Part of a small language model's weights.
Size: 15 layers, width 160, 10 heads of 32, MLP 1280 tanh GELU, vocabulary 3179, 9.94M parameters.
Architecture: biases, tied embeddings.
Training: 221M tokens, 6739 steps.
Each number is 500 + 25 x the weight over its row's rms, rounded and kept within 0 to 999. Layers, rows and columns count from 0. Numbers have three digits each. The size before them is the row's rms in percent of the matrix's.

# layer 7 MLP down (transposed), 1280x160, rms 0.0783, rows 1020-1028, columns 0-159
102:491504500520554491545473514530517471528482523488444514504463477555487500527523526492431503501486491539493486519464510535505490522502522463498523507471493419500515490483484493498488477481510500498530509519501528501497498540455417541516532503499502495469488507522485483524523538466456495458509507484463477507483484510462523499512503479486492478471438513524517505515505517463537499485458459510507515496503506484512517488526514528458534532501510498482502540513526544504500483499518517
102:486480512484454502509503502495479485501478520468509511485482519493519454497524483496482491497477490512477529531517503499517564474481466511485457496524561515470497494514500481490472482540485548513535476473537476514560515499493528468486474528493529535546488538516516477498442485526499487483555483525485540515494478456480493503517502502484459485522448511488514532548482511479485504482516495506495485490504540493478474568455499520478481525513525548506516502540468456466508477505516500
113:475492486538501481473520518492479463464452494492539512526482475528472464526499524519507485525548524510455495446428496516512458473531534526494523499481547514525515491490482477482502496472493475466561577488451504509524490535466498484492532493508492491501526465484542465531515508493534483486509502493508511488460526523472516463512493496496468510486487514503502504499517503461464489513507539520488515499520528519469479495476537522502498516518509507538542530478521503531487456507453505
080:454487522519512480484544467503504496486499514461480470492528475502487472458498510467478505499496523511504528489509573517523444485524512533564495521533479490506509498481481509491513446505491534485522506457512465522523482500448489453482477496476494476477534518499506491476529472513515492497516497521516445500486498461472516496505457504498507532498495476465494510528488470537532521480481511480484513495524535487553442548475487496462524514501517519475510518535484522536510535548482541
097:493502502486533512494488512549525506536444468454502512489487468498512527529436467514518475488517505525472525527529495471536526536495509469517516471510468547465523497480483516507532520530448506490540482489542438450504496511490472547534484509489541472478532492529487519525465495501484480489539488479502496538529470542466514522526524486495516466467491494463518526477517534521486463500503457481510494535503497493460491488497487476509475466490515531517504479482513541523507481510493515
100:469515507500484485518462509494489511528503499426487481483509445501502480455499515509522461508568512466490511499497473523503501518514453555499513445482525501499497504542537532466504493490479537531485519510502490481493497514496483524537545442531529473521455498496478520527471536494504525525517482478503516514476478546530473536484486510496513449470524489479569519526488479473494510507524510487511485547494522494513531514479502492494510490490525445496542501485466518493480466468496497
097:474482527504486491525491469506497511453505479475513564496490473456478485518496461503469486500496581493507504483479502490539526539512484503517553479482508519482532465506513476514514457477489481533470500523520502459521476510527458494481490517550463499500502478488481551537544484540512491536488522515518490491474494448485474474529464505531514477479519490488503495488488506495504523532501536457570515533479546455491515483492486501483502521541528527491457490531484517503506503506482478
076:478456502482555517483493482523504545515493523514451541485465463505479488473484505519492501522526513535481498475512490522459477481493468485544533497511504473507534514503487508501483458496528476489537514525463529461497508508488491493511498485545538505498454503514504499532494478546530521473512468549482451501503505501442514505509472490467534516516513524489505473503490471467539473496481551509563483536477522514540536444506495483536499510469509532507479472460510485497520529523466497
085:467553493502461493503475487465511459478480485466493504483532421506512504495483507500504486532510539453560484508524540473529500482493492522531497464499542467484517512513495513511535525502508517491487460507498499499505511531518480541507514473484497498570498507479491483490522486517486515467523546538475520468508491466509479470476529529477496492555538492468496496513511487503499510482477459475498514501502444519484509510407505515523494516469524497472485493483487497503558526519504519
# layer 7 MLP up, 1280x160, rms 0.091, rows 1021-1028, columns 0-159
118:472523468502511489506522484492538503501511547495528461522526516504501532546489527547529468502455502506513516502448550487538500500519513450518549498490500470474494521498473495476512523506504499483509546484499526527477479486475481530527510485547531516482513500488481513470478501488501511510453457499558559476480513473568507508485543469543486496512493496514503487454493516520489525487531562496529503496494470497469463487492486444492491497489507500465487519494461490471501508545499532
116:501465454464475492515491502504530533491499528508480490492480508505504478526426524532512566530483424478559516513476512511487492514513524516484501544533506485473510471514475474483477515511459507521500474479552492470486487506510492531522483517503485492501520478513523513494511502512490464502510522494536520458527463491506506464510495495520529529494515495505512492479492518478475477503593471493451471480464518508517468478457495535503491464489520527499533535526514500499479518480533545
098:514453452515485510504502499503499549495553469523560502531469509470455471561536474578496500505509505558490463466467453498495457508545503502479475497505471462495499532482471486510505520486490475509492535502483513512512496491502489541490467491480484524494462489521492480480491530520506495436457490515468526534493527493494533507493486516497522546528493543513504510503483545477483531536510511494525507474494496490525511471493509485505506506512516481553517496476495461486470524471506508
103:507514503522476488512496525463535448479497521463508491503499511542523497509525559495465487549489459558535442507517542534504492472447512488510533533495535504495507515494490505497476515458523492538512498529473473516480516502443515479507527470510497476523470494475507485497482517524507458529529533484447472475466515531471494472482515467469478521488509501500520493519459504480507497479462501500460507493488522515494474501531492534496503505530509514453505491422466514510504496487533463
099:490494488494488452508503508486501465482531483521477442522524527526482541484487525557548478500482494506534500522503485477516472527497503518545479443492520463490484533540484470500483505521499483513506524490471514485515511491475491519521465470580512515494523500497444507502469514462534515496487499487487487494467504486560504517435499514480490479508550519511495493528486508478533531513528524484485525458503521516523515492467468475488506505507465434499526547543487479493481496511502535
103:458521485467517530496545516522491461509478497497511503492489467516494513520498540467491505554494508485468480513488535542527482518451485473494467467482517474527477514516459489477464502530500539483484534532526470480476513482476477485452525503487463498552491461518503489481493496509497493495506505449500516546480482562536531511501517500464520532531519510486504510518515516566525508519515523504512512474520523536533503478479502467483499432482515456514501502490469497480515543526504548
090:563510536532499487520527494503466461488488489543518503492502515491531529533519506506502567503470478522455519520449525528491494477463517481496501470490471514489466477514493519506494493486510461518478517471476499489470484552502491533519498522556497473475503479494508502473509483467522473501504458466502512536533516475528517497522512490532452434523486502536514469498488469477536475505525507556521520502446462499460483496498503487517491470520530463475475483537474503477484516491535520
099:560567485483481488499538508475501522487500537525533514469504515499504468552546480458508503491517505484518527502483457489499494517501503521533537479461516462499508469524477526493531534545498512540473484546486508516503520523515523510520499477475492484517503489530480549521473515528510500513454561511480445484480535506494505477485524469475512500538517497533531497491475498447469476502472506505496470484507502475507503463458503503496517522499481491514527477459480519480528513475474430